Weights of a small GPT-style language model, trained from scratch on English Wikipedia: width 64, biases.
Each number is 500 + 25 x the weight over its row's rms, rounded and kept within 0 to 999. Layers, rows and columns count from 0. Numbers have three digits each. The size before them is the row's rms in percent of the matrix's.

# layer 9 attention output (transposed), 128x64, rms 0.117, rows 57-99, columns 0-63
155:485515518499446459495482480476542517533509506482502527483469492470474473496533468499515488481478506533506536495504543447493510502473503544530523535475517544469541508482521493532494493477462513
159:540465497484510458483465516517465506525511467505502539495488490536444515525492503492470525513502492506476497458486493455472481542494479495490484516545497533533477511494503509541545510465516545
159:510497494511499517495521500486462478528513459531486526490471490523530490492493500564510479544468492555525509472491507515574489466475525526508455502504487515493456466484517473491471498511476508
144:486530459496456507501491520517492532482491490494534451492477496535483517500524497484494475484529501446481515488527499519533526504468537530506555471436452507525478504498495526499520490521521530
158:502453510488524521493473507489515485483474506516530550486506523497434470534528482486526544474520485464496500506562518518499493435492544510468482492490495504526512489497510512470482516509466519
156:503471488527497522479458485509490529483512534483481480483498487535558473544537478536519513497493524499422471486518496529509448488515478497497512497520497495501484531523507543493497488459462517
148:516492533531470495533506503486464492517504489479531500479520505481473540452462497550466485509509463507494486535487553539487530479508506511489498487474547461454507505491481508512548529482471501
067:452542531448469484510520460500492531496496501482513484484467518501443516486525517458524485546535483501532493507479496489475505485493531575492511512528512494489471493518511533500512475525494492
073:478483486514481468445520499505491515477522508483478525508462476536540500517495513508477516474468510450521540522549479544480460499478523558513472523507528480507457535509513493497501477511503491
068:524504502505476514508502484539484523488449493503503514473498477498511486530469554506465541495498507499533428531552510476495496530501483527452481478502473525473470480475524538490508491529491527
069:501547484478477491491456479472474504501540488486502509475519475475492486526479526529505446525544532515490545466513499473510485507486489482494483514504503498510578494502508534543463533503480481
064:501531494551495535523527515483518506517509501469492515526524500519508504536473451459471471481488482480481518466504509464478489499505478534487514469494473499459557483535495483535460514487536543
054:529511514503509465534489489466491476470498451493576466510532518490540496496464488508492478523511482554523516459514506485459529526513515521507485529515480494498521487491465506492510528449502527
072:514481469501502522509489458502500534512525467491504547518506525504520488483522483532564490477530463511484474493490476511503512510449504491464518503495468520496544514536487460518537500493465436
067:523484481484484511450513491486506508511510508472505449473541510533516515516505535539501509466520493470526489481458491528531508457498547476473543490487521499484504489445539527519477507468537491
061:497502502519464487495524525473490495503500488449510448542487489508449475499510447540483525506505518461473490476517497478517498546524472522477507516528493504500515524501509491478496532498463576
067:510533465464507510457454486491514503491511496561544499502528514483541499494481540542474509526485472497499446510506515497508522503481524485524524493493521466461509507524510506471447465525472511
078:480474495523446504474503520504507528488522461488468490450508507515519520540492486503509549515484528520529494538501503476451469502502499485522480531521495536471438518454524503491477520535516508
087:555460523520489537460525519500515456462479483502487512476525510499504506484540506474446529527501498564519486489477556492513512489492490481472504489514493470508526512487459504486492535531480508
083:534531487519491518491472522477489521493504511515513532515518456475535491472557505510495496524518482488515489522513487475540479483486502462468487507462502466503568513493540456446468517474509506
075:468484503502447493470503503489451493506502486523542516487460525542478519514520508505530516537525529522520504435491504461512520530510505497469509452504472529498471492562516494525504519486486481
075:470460469475541526502502524473514497477528479511480549497496491477538502521503519499490520488496467502490535480478465512547505526505491490539520516476507456501451475503507479537485512437513543
067:510544485466561476474533473509485466473500475534478483519522496520510483509517499503531486550472508526529466488485456513486461489520497479545490500524520518509533455499494519486533472459501504
078:536482498494502493492532519449500500508472514554551548465471519507534493497530515486500513486554482528462483533479499478489472508481508518509541488462481500471504491488480457498462535506480485
070:482512531517484493474507537491486491496510469509448500461506523527513534515444559472505532510456508478507495496525506526487544517509473462503483517526478526503467507514525505504464492462464538
087:513487506488406536491533514518511466491524499485520526544467463486528523497483479535535484536525489488494531507497495522475459468472494513489483508517548474492490486474484483494532520509510507
069:474475508512514520480536518498490519504528503552530469510543527490514502475485487528471480513514437482508478517489530546487487469552503488518457465529475515485510468485451492521515503478517474
067:512539495498508456570526457537469503458459484502478521481512518505499510516477556509465469495474511478473518499498480521516516499503506487481506508482500502507508535496541534473529482457473539
084:490498490489494485484545519506504482522522477481448463490497509462504479469520510489545510526487514495485506491502512491479518431520521549514495489533475499521533478503466453548501533558501486
059:515482457536524486486522517567496491515481560491503504497523480491502452492486469520499497541535500528551521477512523455479475457468502510511487529536491491509495476451487501495500480504512519
067:438514499527519491509438528531517538548531495486515532504511489494510445543492492468500523505497466499503525517489505498524529506514470521460452471509538509501486501489477491505456487479519485
067:514530537552520510485491531450499501478499506499494519511504520473499509490460463494458456554490488476488487491495516480506501541474509464476461524517541512502504504541541491530477529456504484
080:437456511487514505542518488467534508506539487505509486523523493509497478492476479507507526469531500477450549492512512525517501472501477568497500511482468483475515510485487555474479505508525469
071:475509453455527506493484482463477529483516505468528535514501501470528489514476496527513521509528495435484523469486500511480494524497525504518521507492531445525569507491470512521466505531504481
066:498484540481527518492518509514456513503503463520464419528513490516482485503562492456520491492509464505469506498484550489481516530513454520494522469513504524481538516504498491481510480502537508
067:530502494512472476510483528535509516471503505526505531516571464498484499542527501509452494475501522467520531494502491441509488524537501471497487491486449509545501513518503482463494468497457493
058:536526528499446517546515512508471488514508477477489539521456479496515468538498513498483516461508539487501496500501520503517497528529464468527499489499470529506464479457535476498476522528484442
073:457508526495523461473512492511505485525496499488534454541505532497506524487513508550474486517465505515510503479500472490479461545494501460506543499506489486470529514489530516522494461575487474
067:477523504524496555415460468520518523547537488485481515508487508513541516487477446516503512491521485512490516461499471497484474494546504495518508527473487520490497499526517527505486492517492457
063:540515529469519477484516472539513478524513487527510459496487474484496506550498543447476499494481533517529533519476506497491483496518445523490472521484511511509458534481540477477505464469495527
068:451506531503496540510465530506468456528509477449435503539484492519506502482480531514528505500499527490460546511502523522503520479524502547507472511482505513509447488533486516506511488494484474
072:505520509489515514517564489523487520491505547491462470509492498549498476529498504531480479492487510540529493504439470499496494477515516511475515536503490520490472467514496467537529491440493454
064:517497522487510495517488533461463473496481533513472557521533514449532468490506494482485501501481506564492485461503493522516469434467487487500507509528523526505513484459475502489488541518508516
# layer 9 attention value, 128x64, rms 0.13, rows 58-100, columns 0-63
149:515495507499503501492490490542537506486458508474498523496505572446487494538477539508511452469499487505477518543514491520474572478511523500483530526485482485507500504496480535481468482521479481
148:504555487508456520493470525497503502514501525482510484511542546491532484506497511475536516445531496470503492513492452509448464518492484472564484507493485507524501521507468480516542516479522481
144:496442480491491498524477493476483491539527517531466507445494504503516515508541489512525472526536529497488470532458514473484473529499529479486478509521514468528521511459498547475451509479502482
161:521499508538521495536525487465515471554505519505484487475488508499516459500493533483450503518467517511465474480444508554482489516502498505526489505497507475471503509495528527529529467529436504
145:516503484510508497498495416500519459469563512526460469539466547495494506526502483489486488486459496504546494488485524484486528513501521497509472549491507507502509492478495500512529553478494494
147:489493483423491542496524469487483539500494539516493493505506521529536506501520558472499483507514486518486535480499511528504449498526508513475489496475452516539473482504514468501497524551472495
075:520548520454477503517529482487556531527505545488517479476494523516466502513485483473489501514549493458506448503524448536474488476503486473500533517529514522499493531490490502510537512498502532
084:476502485498487511510445539490500492524472483502488495518492445509515509523488546474503485478520470494505531507561483476516458500506506468460480516499490538524455470540455488444494498496494496
074:507509494478497511540485521496505504450477519521503495498532511500517516515523513550465545476537514506477496501498506524500523537504496484427513484488540506514454468540490550466485551506499496
078:473466514496503509502506455484503466513503520492504521436485546439469488523505501498505516518507490491519541459465500530507508513502498479524456467535525483493524515519517506546493486483436506
071:461502478534527467487505482499508493516496510549494505539497477490510549510471440491475544544455480489515503512468487489457485524482472506534519502501496530456531480515546507513494526489483516
069:490517484533511499486490495454486479493487518510494510491508535492519496555490477518543464510544451494430471471548451515467522493479463523514505501507500503494521521537524513522494479493521475
075:520518500469518518511437449552477509466510501502495511510523479486503492493512487480498494489508516500538513490495473504509506454451525525543487523520464491509486480489543498478499509478444435
075:494498500475499496483511544492517501499491450515514545499492482486483499492555501482487506530545499473534510498497540531529512486498563507467481517472476546490475441469532534503488462507514493
070:506498494536516474500462490511472510487456500486480444507475496488494478483482479498517521528475516499503502524476511509544472553477504533470470531510495495522536479498472527553512558513463539
072:531524490526487525489480497491553486495481485533523528511496498475489481521505548480514480501474547529488431491472514517531543487486505519484506435466519508472489505552479485486518498512484517
079:508495495471503503501493548483522481478484424477530478488496517523450492534482480529494480482506497482494515491526505494539516532510511479533474511506487488500480484483502476440476576529483481
078:516472500500480538502541499482514493513510497504506533489484512478492558500523493496513512518521499455502462518460486469525515490527487509502452521525477472487526544496453534456435519510534518
083:529475519495470505516505478503522506510525461531504539475476523443480523486481514508501516474461527500525477516493475482551494485494500531482491473527532503502541495518569476545492520455489507
087:519481496435486515500490523494521497554493532535541482503528489512501473481521502496504509460538462488482474454498539469481475488468502496507492500500526498534491513492523510519521518561443484
081:496497437500474446469527538469501525487490498529492502450496478504539535515525518452538528515515508502486538515515482454544509511527521503541517487459487488512528502496500504498478502513486473
078:512532533484519498513471525479478467535472498498489536498521515554461496517535521517501505467519495476471485495509494481549533461516498503546514503479552532534501499521475470495502438483500501
073:509510503531510517483550521469466488526489517476529543469483508476535506483476489525471455522516504464534473519514495505517502504454455508541519497493489474528516461531509508487484526539464463
077:496512466521498505487472547470509493491503483561503476504508518532482510470520525466482512468495465549474473508511518515534507488523499458521470512497512497531449522463500519475452464534501474
088:529472503469493520482517504488530503490479507455452514493480485482470515536494485488502484546465531485494509528524510475499485482525474472496466526532573552484505497528514483492527541498479464
070:493462533491526489509516512510515521507473503526460495500508526525489473500508464524518483534520451537490463511538541496488504498486538547494503482455472528545506503522502455492457472504492454
071:489521489517455475540542500470485507484499508497485479517530493507530507475533516510493467494444497463458507502491461527502492503505525458435512492496500512503476493528532528488470439479479469
085:484514507490459492521486489511513486516532526512449489504491506483462488480474476494491475514512432482547506476517505508503568481498501514539490552481476511523476536465479484474519492501464536
066:504485501507513526520485515533467541491484462502505519500487476465447530517496486556493483538524496492484564510513503488525532493519466540462499464499505502511498528484503480484506477513465564
072:503496487463503497512517501502495500503553520535487501488522487476485502519509485516504537468430483535511487495490495520538488520498495509461505457496468566459518543478520468520515530527547493
070:498511481500499511471518523453485536557534500589540523494502496453459522508464517498478496482478505508496476489475508511476477502524510511514466498534519467479504506503497485518520472499507452
080:472473489510491462544473510504479484509471510464515488453548501502513511493493469475532525545483507507514518525504506541495454513486465516511473491465450483494521543507520522493539525481549496
077:485434529495472533493466446468503479514478501511472516497494484452507479551494534466525493543490515478514469482481495512495517502495444493472503515480492506497538497539510480515536493541497491
076:478532501487504479483500481506476445512487506520488487513540484510477515450499475510498531527505496498525475482520464468525484518467514545540479487516474522495501505479483489545475520479585529
080:487479504505515484532488501552498530445511490473529520521461526481476553486525512490476509509442474513501506500494466484539464545456488482490470471490487488495542510504471481531515490473497505
065:530468518529468501513509481480464446469507528511505528502487511505501501487516479541467470481536505509521547472492539522484476537536468448495502514490499491492500490467492475525510528529493437
079:485500484486520485496443499493506506555479515512530465482470484476491498516525499531528409484529525505524491452496536529492549495503512499511486489483477472490499458532496482511481508521486516
073:464500503500531508486489463545519488511506467526512520466445481522495492535490484539518505506496513503505458441476542516511447499504489509530425532488493511484500484542506502494508486513476513
077:490536493506544486507509548457499503534543507535521503528507510445526466480462478511493493499515515500525479507496491503457496533455480484493508523469457500472533505463513485509498497536460460
074:536528489505512468463509468520467536494488506518508514492483504472530519553512542511509460484522487520506540539478543529467536480494496525480519480449486487533539513510503471502459472510501510
081:467547541479491523505515532499498444490492466475545472503527489442527494514513503488505507485496502490477526541451498537501502506502485524488544509459484515535477481560490523490491513512491511
067:493459489466499507505514462465485518517501555500460497506508483504490494542503524497474502543491538509476528507459505530469473549512554467449468500521509462488531465479501522499488491510497508
079:477511511524476506479523537513497524471524521459519512444487466499482528490462444531520523525471458555476501483516511469481503506464531488488555479509517486509471496504505464501487489491502475
# layer 9 attention query, 128x64, rms 0.103, rows 64-127, columns 0-63
059:548478491495529470495519489478539518514487532485477488485533498499493525461542527453536488544480526488512502518472509512500511464498500476505526474497478527432521497522490518484459472519549508
081:523516504475510545500509528529549517527554477473500456506538508535485480506473460511496508499526464499514475475515535508520510516475468457463507490455506525541497520536472513501515534500496502
144:489534482467498473514482504537516506524526492508491433475507543504487508521463465486483547535534462469505494540479538518504499486479498516488477504520515520511434493510488485471530464527504500
085:451494487515514492522451525520497471502512516480513497519457518480487520438486477460494519478486467506519487488471515515487496543516555529472519480521476498528503486476526525529516519538554499
094:507548493493478501505517526497529560516543500506509466490495470531506494520473464533502488538506518489538518466529502509495509486499449472490532498435511490525480521549501491496538510469469496
086:486481506506473498491516493467490530460501495470498576519484488508522513476514511515544453474472525522527492452539502501473499467514525484505517530494484436484519505473509530533523475522480506
049:487457485542516526498512496473518487492498520515505508472467461493484452455518485504472480457484531473481501479540509487481495533516483497520473459464462496501472497494499513535491568456514507
094:454483505478491442517532491445535504479496490516509478468534488468522509518493483507511552493490504485485486542507539523492508502480500483483526494520540519473431547481499464494477501499513501
097:462494489504459515472464501484531495475546487484456550501493507493461491500486507514534506462460517529479511502515459545519501507471524438479478531458512519528504501464505528492505500526486498
097:510474499524522473451473477497492528495525486472461504496518478473546470492491497463482489532510514536511516488508512468511530443499466463478492504532460514478551478518480541508517537510484476
091:522500494478480507489491498515443490528534498537526551555505525489516472511511538488516466489536484465491466496453499477517498499501507489463505478502497540515470474493503487530483445461501462
088:505472460526478521489542491512521500503522521462526508510495512471506499493508493554429500537499528542523471478510496535480508482527502540513489474499486513494563515550511483526523466498496495
101:488508434559530507487525540499491508494512496525473498492504519507539504493490512517467502441518496467514503519534488450486477510506520486494523479463546519482473460503467532466470512501525494
097:486493468479504466516527457487534541506527510488505508475499480498548534503458479444498477496485505500479489474514504519524498447516525533510520504465521543518535501480528515541495461506479457
089:478510473472487447503515521476470506511510520511514455475553486496485470492526492516514453507456468538508517503480501524485472529497472467456494490459500497533529503557496481487504535469495484
091:476515472538498499468470512520535508524519537543486504496505499458492485511475538495476466522501554525490516517512483501497506508483453572498457522517482507512491458446493507507467520498513515
087:499501459459529504478478486565494528516513486529503529461474510501500535505515500473470510519491517514545486440502487531495569456481494523509494531514510516518499481542501505505491517531508475
087:515496498491497502482470529507476475515517490491477493506543528513488468509510487485501482511535505519502467503489481529492495451496539556480469549492506429492503474492473490476508474510519581
088:505524497522495473574502513491468536481459473493483562483497482475536500536483495510473524496502518490504481512449490484526503516529497547502465494484494532467536500470486515464477480468489491
089:506519481511475530536503473547527527501470491494488500488522505496539475509460529504476485479482493509524523455566471503484479491480490443514484465491469483497512492485506456550516483523478537
105:507511457459544515508502524480457511518452481444523460511490531487490456489507491500495445520514522442453503531509522504537504535515495485497503506478487477505514510505526516505516502538518479
099:568525509505528455488488508493472488498444479547513485474488488504503483470522471507472512543528516488446474505481482499493499460488520543507541512507471504517503517515472456531509511468507513
094:454510488510521504502459496490517507475511492479501480495532439478466522476471527523506545506463496448546494509504459504508475486518526518514505512553519492507512523481505482481478471438526504
094:493512488503502482522479452520478490484491470514507520508499536486482484528509491500472497519489516471441517579491475489529484482505466518490510493545486497527511561469466503468468455514487479
083:493517487518504496539455499499529516525508475512466507505474531499478479461515501539546443479507473496521467496488508510462528498492471485500501492483501504471503538546536499532558525516465460
104:473470449484487481522507480530468484507474499512491495514511551485520519515496463484503506471506549522534511532491467514437472499491533511542493479490506492488527498475504551520459464494540500
093:550494519518501503495499490465449487501502487472499530489497527517489513492522518408508516484495522504496469537497476513531433472486480528521503473530504524506481468529497488519494487546483486
093:519510496486532537496539521502510472522532448481481489451517484504473475462487460457477425470489469502513524481490477493486541507514510512529509520478492499495469506501496522526522541483513523
091:532488483507537519480461460469508487511494470450506476514504514523518464433514552500551520523513509522529487491513484452496546511509493481491534509471500482507535499487508496511519518540524507
095:504500486507471512506466521508487516532552461497453515488478462524513499533453458520505537470479528468504507454518528510482471504502537485488465495470509514548484504466482541505497519514474507
080:520515550517444471515515533508500497488484527523495490481454505484490487489511512504493523526474494490538500521449502463471482462536549448528482497474505500512520507483523509523460478527543480
083:499506508487530432503494541490519476487473508476513496512479539502481540518484548506491489508490497472507485558554481498461497508509529488501497527467539520506426475512498524503524475481497502
098:485502536532495508541487470515468464485470473476505535506529498470462496515510510492501503505498520496533527501480479502516539502489455483483484487454533438486430519537511469516500518474479501
102:544515494463467492474489491476550498501512470498486524508534481498528513469479498501487536482499487529458520465506510518495513508471516474468472522512565530511526505518501494481565506475511552
101:506498501459498521473498480443554531488508482482483532521549480497498523466482469494488482478489512522455501461535511515507502473485508479504484516506532505526577519488471527495528489518476526
096:511502467476486522476463460521467534534540484463522499493530501534540539518474487458486519524508535494534496472510457508522481513512529455479512493496524520493509485509506473514517463518503447
067:495484480504518508512508570552479468521507471525526518423494487486520474504484486493563498482512531483534509495505518486502536510489483462497483524494521499517507538500536494491505517456474479
108:503542541543504518521507534520445506501478520511489517467491501491489503522493527503492500499487503513555454505452485487495509454532481494552487534517529458473490469468491484502469476526491470
079:486494508454447527486490503482560523525562491456464511538529485491502507488461483491521514477486521524484524434497529491511495503484510503456520524505511550503525503496502517489522500482502511
094:433521482471530539472469555469506491491499522475492499493508540498528460514488492493515500539508495512515455523495532524490477502449507480471455494511490442484490510528487499478521487511510477
108:448498499535453509497474498503512519477513467493467501483511493531472509482466566494535483468492434482493498503488518504498505521516525496498517533496519486539492493472528491475513488421500499
092:451510520486515521522495534434475457495519507464475461522466506504526503476498492507476493497513513570503486488490517487469503507510538538523559478516495493514544492492534527501519492507514476
096:509476490473539473521499559499526459492470514501542484461499499511523521516508534529502479504508441446551491515453501490509471473510512511528490511501489527484500472469506466506510463499525525
098:538494483490475502456489472516511480519480484477497533455499504495479521496493505529519514493471480446479472486509498544470507508506531531533456502539508461522500524504527492512529434541464509
099:546502495491497477461510510521502484474528509494457483455511498494514464475559480486507534528466485467481498487526477496466475512479466487524502533540524504496537464508493492508515552501475448
093:506505473509496541479540523477485451497520454489462518516536510505451513494475545500510477501495527525539486506515514483489465570509489531497479499454479550507488492488478497462523510496491508
099:512508482537504498490480446498497507520531480449482473493502520490518493487493493488533480506531455527494499502516506466533531474512504534475538532524499540509439486497521556548531494500528501
101:476501477548427473484477490453498519478529528534477534458502488503495479519476515503473524498453525528506472534480460499506520510526501468466474485488470520505493510506515469505488515496504544
093:454466515534513455493512500530472488472505530483553469501513502499521506508558455472504482481473498520513549492530508532514522521521491480517492473513506532521478523466550485532494525480507486
091:464469503485482477480479493509508541488497436528549498506492559486480478543506503545466473506475494505473495489476466525476527500531538485492467514505485456490492453507485482487487501493519474
104:535521496466478469506539535475517525473491488452514518490495505503567496544517493513491499483502476543476485539514474491470529467481479517492477478499534512498491507544466502494491486435505482
108:462480485478564497499477456470470515479488528507544482501520486498506495459522491460530475518499493505473501506491483501524497529491508541518488483512481460496546480517558542515476487469504461
105:552493518501481511481475454483525536487482496489495497537528510467512515535507495488473532522488438536513504501473526480524479482481461501510548511543491520485495509480560483484490464491473476
098:541489474491479508435486503519509486521518506514499471479525490489507484494483483488462544545535451501513514499517489526470531472510495527527506462503470524473557510506452507497476542481511527
104:474478531471512504511528482497474493546526467446533519506504484527498463529506498526508486459506517489495521538477478484497479524515509553526499535481486465452519528505490476479505500535445519
097:502511515479511475512465522564504496460500509467464485474513491484473527508473533504499499512499520526473509493478545518518548450451498520505526460496469537498513527507532537477504481524530479
093:475493514487487472488472466480465485451479496461511497534506512469502549480527497498489517548505468502483498527536508486518485488514520481528523553477473484494483469489465465499555505554495510
102:458524498511494452489467493486476499495533535475485476472534506512498523458489475444486524498509479510494532557512512519537514507494507549473495499542515507479495472489462462480487464494462509
093:528521476492477534494496451509437485512503490517527503506541505486545503515517522504449460515495494519472458509488495494515491477522478516519493518502471529472568489485529474520488482450476488
095:536531484481485453494473487483467489512507494550525498495501554502485510512479464499500500466546481480469519546513527506493463523539544492526482471501533532461488484499507492517544516480491471
100:552512476523497511509505502493489483470487486523524507500466483507493496479510503476458476509551491468501509499494454483547476471470549524477520436560504524513494539508500460502539513505493502
096:458523543474461492514511490495505497496502465489505549523435549476490460495473552544513502525476506478459508521508509506494494477510510508490471509542537483485530532496539492488501497508475513
092:504539484471486503520503505528474503474490477515508449496556526531502478501512524529522469466564497516531483500521487485472465489483480464489495487470499466506538532515474536510482474550517503
094:487484519447488501519490522522476533468494505492533488515472472513495426499512494490462519516514542468528485466527546466482528483509452497508466496502489507516484500559477492480502504510497461
# layer 9 attention key, 128x64, rms 0.109, rows 64-127, columns 0-63
065:504501483517548510504470482507468512473463491494485484486487490500508528451493464492472542508481496530538492503526555498522515504466521521514542444504493504552489508471527559522493530492500520
072:482524517488499474544475506541480511529519536541490468491475516516537493514538488481479488499510466510467554484475509516459509534500496502533527522499483485465485483545487451477463475513502466
111:523529511531491495463494492515463481530524502482516502447486530504497516510531522509563515545494496552527478506449510472517519544511477507494511514505474512454481478494520491476503472512478449
096:475516479535466478482520531529483460516519524485502542484462541473484508463466510509484502484482472513492490524473521544523530557548492486461463464503521501496483496470513492508505486506459487
070:460526510510486472471503493527497524515551477510529501522474474470524528538505514477514476538525469469509566511482508506473516523537546462463515513488474489506496518493499489495533512458465509
091:467522469502530501534525540479556517465497445505476500528524487513483492483478476496465515482493492505509537509490490490498478446483507489503457540478488515517504510489492542504522505568535523
147:487484486493527509509505543449553506494447482486499521519509500506465462472457476498458470504488516466489537542487499525498487457517534525524482510509529494499480504518499523532533518494514551
084:503490499481545475501492464455552543510470481483510561491482476478510515510506521494528559475503494478505506476496502515525526474494530500460484546509513543496468525503493492476493494545499536
083:436503507534502485493505495495496513526518468474425536480532481481470506534482479508530519526544499524475480503454494507497473500497516502498486510488548513459518519529494447489510519496466493
089:519543512504511454505479495510535518489501485513479510495498484477502519483501472487507460556462512520498514527489572481507495489483547469504460495512452547498504495538486464532479533494514474
088:505506506490487513478471469506509503509521490497494480485512492506457512508451494487470459505493487529516436464515473477492483512516473437513519501489530494529459497481492588541519496501520496
078:509468489509483532479514495514495477508520515435479484485477545500489515534483501520458521486484531497463515513496488494478499491514503485486468489530478546484567495538511539461461500485548476
092:484488509508528508539532458550516515477511524490517495445513528474530472490558489465490462510525484500493471538483475499482512506516534496548493519507511490514471543472472460484533521492496504
085:486527488483482446485498452485554521504520511523496519550499501477522516469470483467534489462494514523486484543490499487514539493503487495522488511449476560509534486484522531528484470500516493
081:521505477467514496547517529441493525547499508524503474456509525540473511520494481503473498502510489502531504488527528520477516535467516502500492522487484479489507551540462477466465533471529481
080:546517524514529508512480484531503474513522495509531489453505521499501542547478491489509539475524440533487497545530522502502468505458490522489478487497497513520504475446483500511472527528497545
083:503473498491487520489500523534487534488568556503510488505454498499494510486485456533548502521472520500464512476466507482528489522455496454515531492475487530504506492542494488491474550481513489
089:534543482513535536466490494440485444470527499493503495505517552529523497484506507496500458533550493506485546510494493518502474524521504497522511547503518492476472506487498486540512528527509531
092:534465494491499500536504472475528502462477478445508495530540466529525460525455475507465533466502478496529486506457507474515494503487497481507498502433498503504534501494534528500514473492489536
090:520486484493518511474548506527462478487528483529501523496530530520543489529512544514505513534473523471500465477475507458491475478546499493503450484515487511507506508506499492534421477492527505
087:503501492540535497535447468496484499493504527454477522507476541479498495507504491529525472542516501461509459493534499490504522497522474519534515512512479453543486513487483557497468496525515457
086:538519498483506483493462523526532467500494478528488485488479576527508513445557487523526515495508431509492513496501497495514517492506495481494541523498481491522510440505455494496496502485519489
082:454503517477507503483466462472509475494541520485530480500544471460502537468526526496514487455480483456498466513443478495531517476481519479518497455524498478483552510491482500481504493504486518
086:457496504559500510516484465501547483500495508490484507511534509504512497496543494490484530471492483501518503480507515484496483451484509492491540502482496452512516497527535550500461493590529500
087:506517500502526500531491518521480491517520479482520467525475526534481474519494515535521447473512491478484486520507445539502502476532481483480489449481515494541507548524499512478503534491458441
090:503479447512519530524540469520470481491506466510510475505493531495504518456504494505475540478500558502471473504466488481500466529488578513498499530492517481489500507484539517520484454513498480
085:508487497487498514504465495472484484478449503503433524509488516490494472481500518494484489481465551526507523502528527510489490496440515502540530460511478535526448526482512521484480487524472544
081:500469487524520501486521570492539466519498494486502453500484517497487460497525472466528457531512523485446507529501498500520514532497458539547486521503520483517477490529476491522497489461512520
102:466509478485544513489462541515501485529472584496482487466511530466477516517501504520492468533520548484507497513496474517505492483492474502538493473516501526498502494572491486510501481489478464
088:456491477511515482514520470499481545513524470529497529552508501490507504509499463513521518540455484466481481523455455514482472529502475489507485494513500467506512551438493475507514492476528520
086:501538462468498487501518518560475468514469460498508491478495470495560471506532520521486523507462483496480476503480487516500482505527550500489522518475517486509551485489497525507518504504482430
079:472517519482516535491516510522523467506487482488460490456467488485497491504454485477481510454531482472485476520538451448518502486518561518543504491482483513518498507489520485482520502551475481
086:498494488501528495534527506566472523469487468469511525510575538479512467478497542509510499487512516502503529534520456485511525510475507472523493511498518477482481486525511454481503500449476494
096:497510505559497510490491470456538511516504522530448501505498516507498511512455480521507503494511483497504419469520505501530517484484487519484459479466535472471479521509519533536495495536528530
096:456503463525533509481487523464530509489542536527455541521492467505510501489466475500492476520534495482502445472498507498494497445523505504530466490515507470527497475489476541515470467528502517
103:525502510515511505458443462515464526510547463483499486488507522532506504535481486536515486496502525486539519462477479466499506540536486444499532474469498494514516473496464529521489485505466483
088:493499493507521478517514516537455523524500498462529505496542478501526506485517536458517450500477518508502520526473452524483507513499529462474492545510506471491491504474512441494533538456512470
084:476535541507520523511542534532468478502443494487518502472516499496512516517529518472483493474489544469533541500508494529473512507506527449490508523503493540485479520461477453489526533476490485
085:505509527471509514501538481511494480517507496497525506499504519497509541528531493474564488496511455528512536497539516524499518552495508472481501486479487527443529538517522487495529553464506454
102:492544503478529483486460499438494562493501472462497518522491533499456547493476504525477484518482536522500526484532509526494488470504545482507526516514506477524485514523522468537515502464489493
104:457513508516489520494498500464485516467511505502468453477555459480476500547518525501503502511502473466506536507537543523472505501527521512513507487511536498508497457462519508488516431462489505
083:496512487490484506504493553475496494520492480476470515526477525512483530487517548467494527540492526523485453556515478550474468552534498525508521446530493498484520497504506533512511503472481501
101:550490525496537476547515529504506478507501486492502479466532467536502520506447547519478463515499478460525511499508485492486531467504492508504476507519532552496482466477454481481525487471529510
091:506477473525501525488475478495500518538539480462470488511506501512525499485465520548525534506473481482449485476498512482509487485523533521488540533506501518525506466494534480521508471572530464
092:552463486536460525452504503506485512556528531545482525533512480495540509481511521512493501477504474458493480482537481517492502516475455484508507502524486511516500497506499484517491481539482436
096:521465499521496544490493495478485474464477505507479459504491487451431562497476522503502510520524548498519450466500539479520490550507485521522498511494499523460495530511505498488507492522489516
107:479525528482532481528538490502489504481494500513489437508472515495477483526494491547527493538513545503501490498490511474470515505495454533491470518544525476493476489469501555535494451525481469
112:490504474549465491494458522491518469473486516570520509446497511550515524527516490499468485514460471522504504508500495478523512537475529515487483513540461476509488490480508471495483498515493549
089:473482509524483461506501500519476505492533552494504538515526499506490503519485498441506503474483543501443501487491481496526542534487455463540486502510532521502482502444503501488458543491507519
095:482503467543471489514498485525513504495489481502500476475512526451513501503472480531460497472511456503501540511482501522508520542526517465501470495476471481518447470547535504520536483440506502
100:549500479481479513531524510470556566454450478525529512493509476530509517502505458490495476515490496546484482509517466519490498485508474498541479521508513514476487518534520506538499488521532516
112:491510444461528507509484498470469524498546508461535502548535522491488486484509491499520450451468529494484519541502473502486541523510468534498546479514475500496509490527499519512517475472518505
102:562512470472515500460496498512503528470505484454504508486501497522479446531468474516464534538534520494511474505486525460498497482465495489518529525516482493499501454515495520451454482492489471
102:524496514523473535460477525532557502491510489478509544506499507504511525468484492540505487479505489541466484467537530505482501488474499510494455494510471537532571484484484508516467500493482459
108:505531494500517482524494490475552513541517526463474484498538472487470522512471487497523523489518524479519509530539494502491478525491481527511531512446450469460464533527515490521516499549498523
092:451485495493488472522500500525488496495528494469499475505478490512500516497508520505501491544503511470491500440470475497498496451531507507485496496513459562455562498533532528476470489490506445
092:452526484528496466498479501499476457502499499472509538513520510498490485448495503511490542535511514502497479532480514502460483511514488493527510527477553451546511496511455431483505496515471493
118:464516482488491500481492493473498553486512540489490494479514492521447484464505469496506483491499578503514501490530542492492498485514504541477481553493465512535483491508482510485479465556529483
094:544540479482483512513501515495492474497537480471541518484553483513562495485487480501441467489523543533511461492499483472456490524497482488522504493489470485473511487495495556514508476483483500
094:520526494530509472497482476497438487505513485551509520503490530510474516508479432511489470478521483485487491490538464480453510505493526515515472488482510531510463525511481545472515545510519460
091:509532540505525479518510520521514497467491472500477523516504504510487468440541528526499463448495508478466518518501519460545482460527476503476510465534500486493509517477511499458518479519549495
097:466534486548465432493500477467498483520502462476514475512499503481533509495480548480481520481496478479476550504533508502490495472491557509465521464508513508515502540511544489497515509506490533
092:491527522463473541518482493516469479485543465512522486509470501565488494500510524489486481513519479502517488482559456498529512501488534471505519511440527484488507487537523479521535482477476477
097:471492511486507505511480502526514493529441537506528502537476514505508460536483518494462501483470505496511540473536497463515493501531488463520489447489485517517512571528513462497525499456495501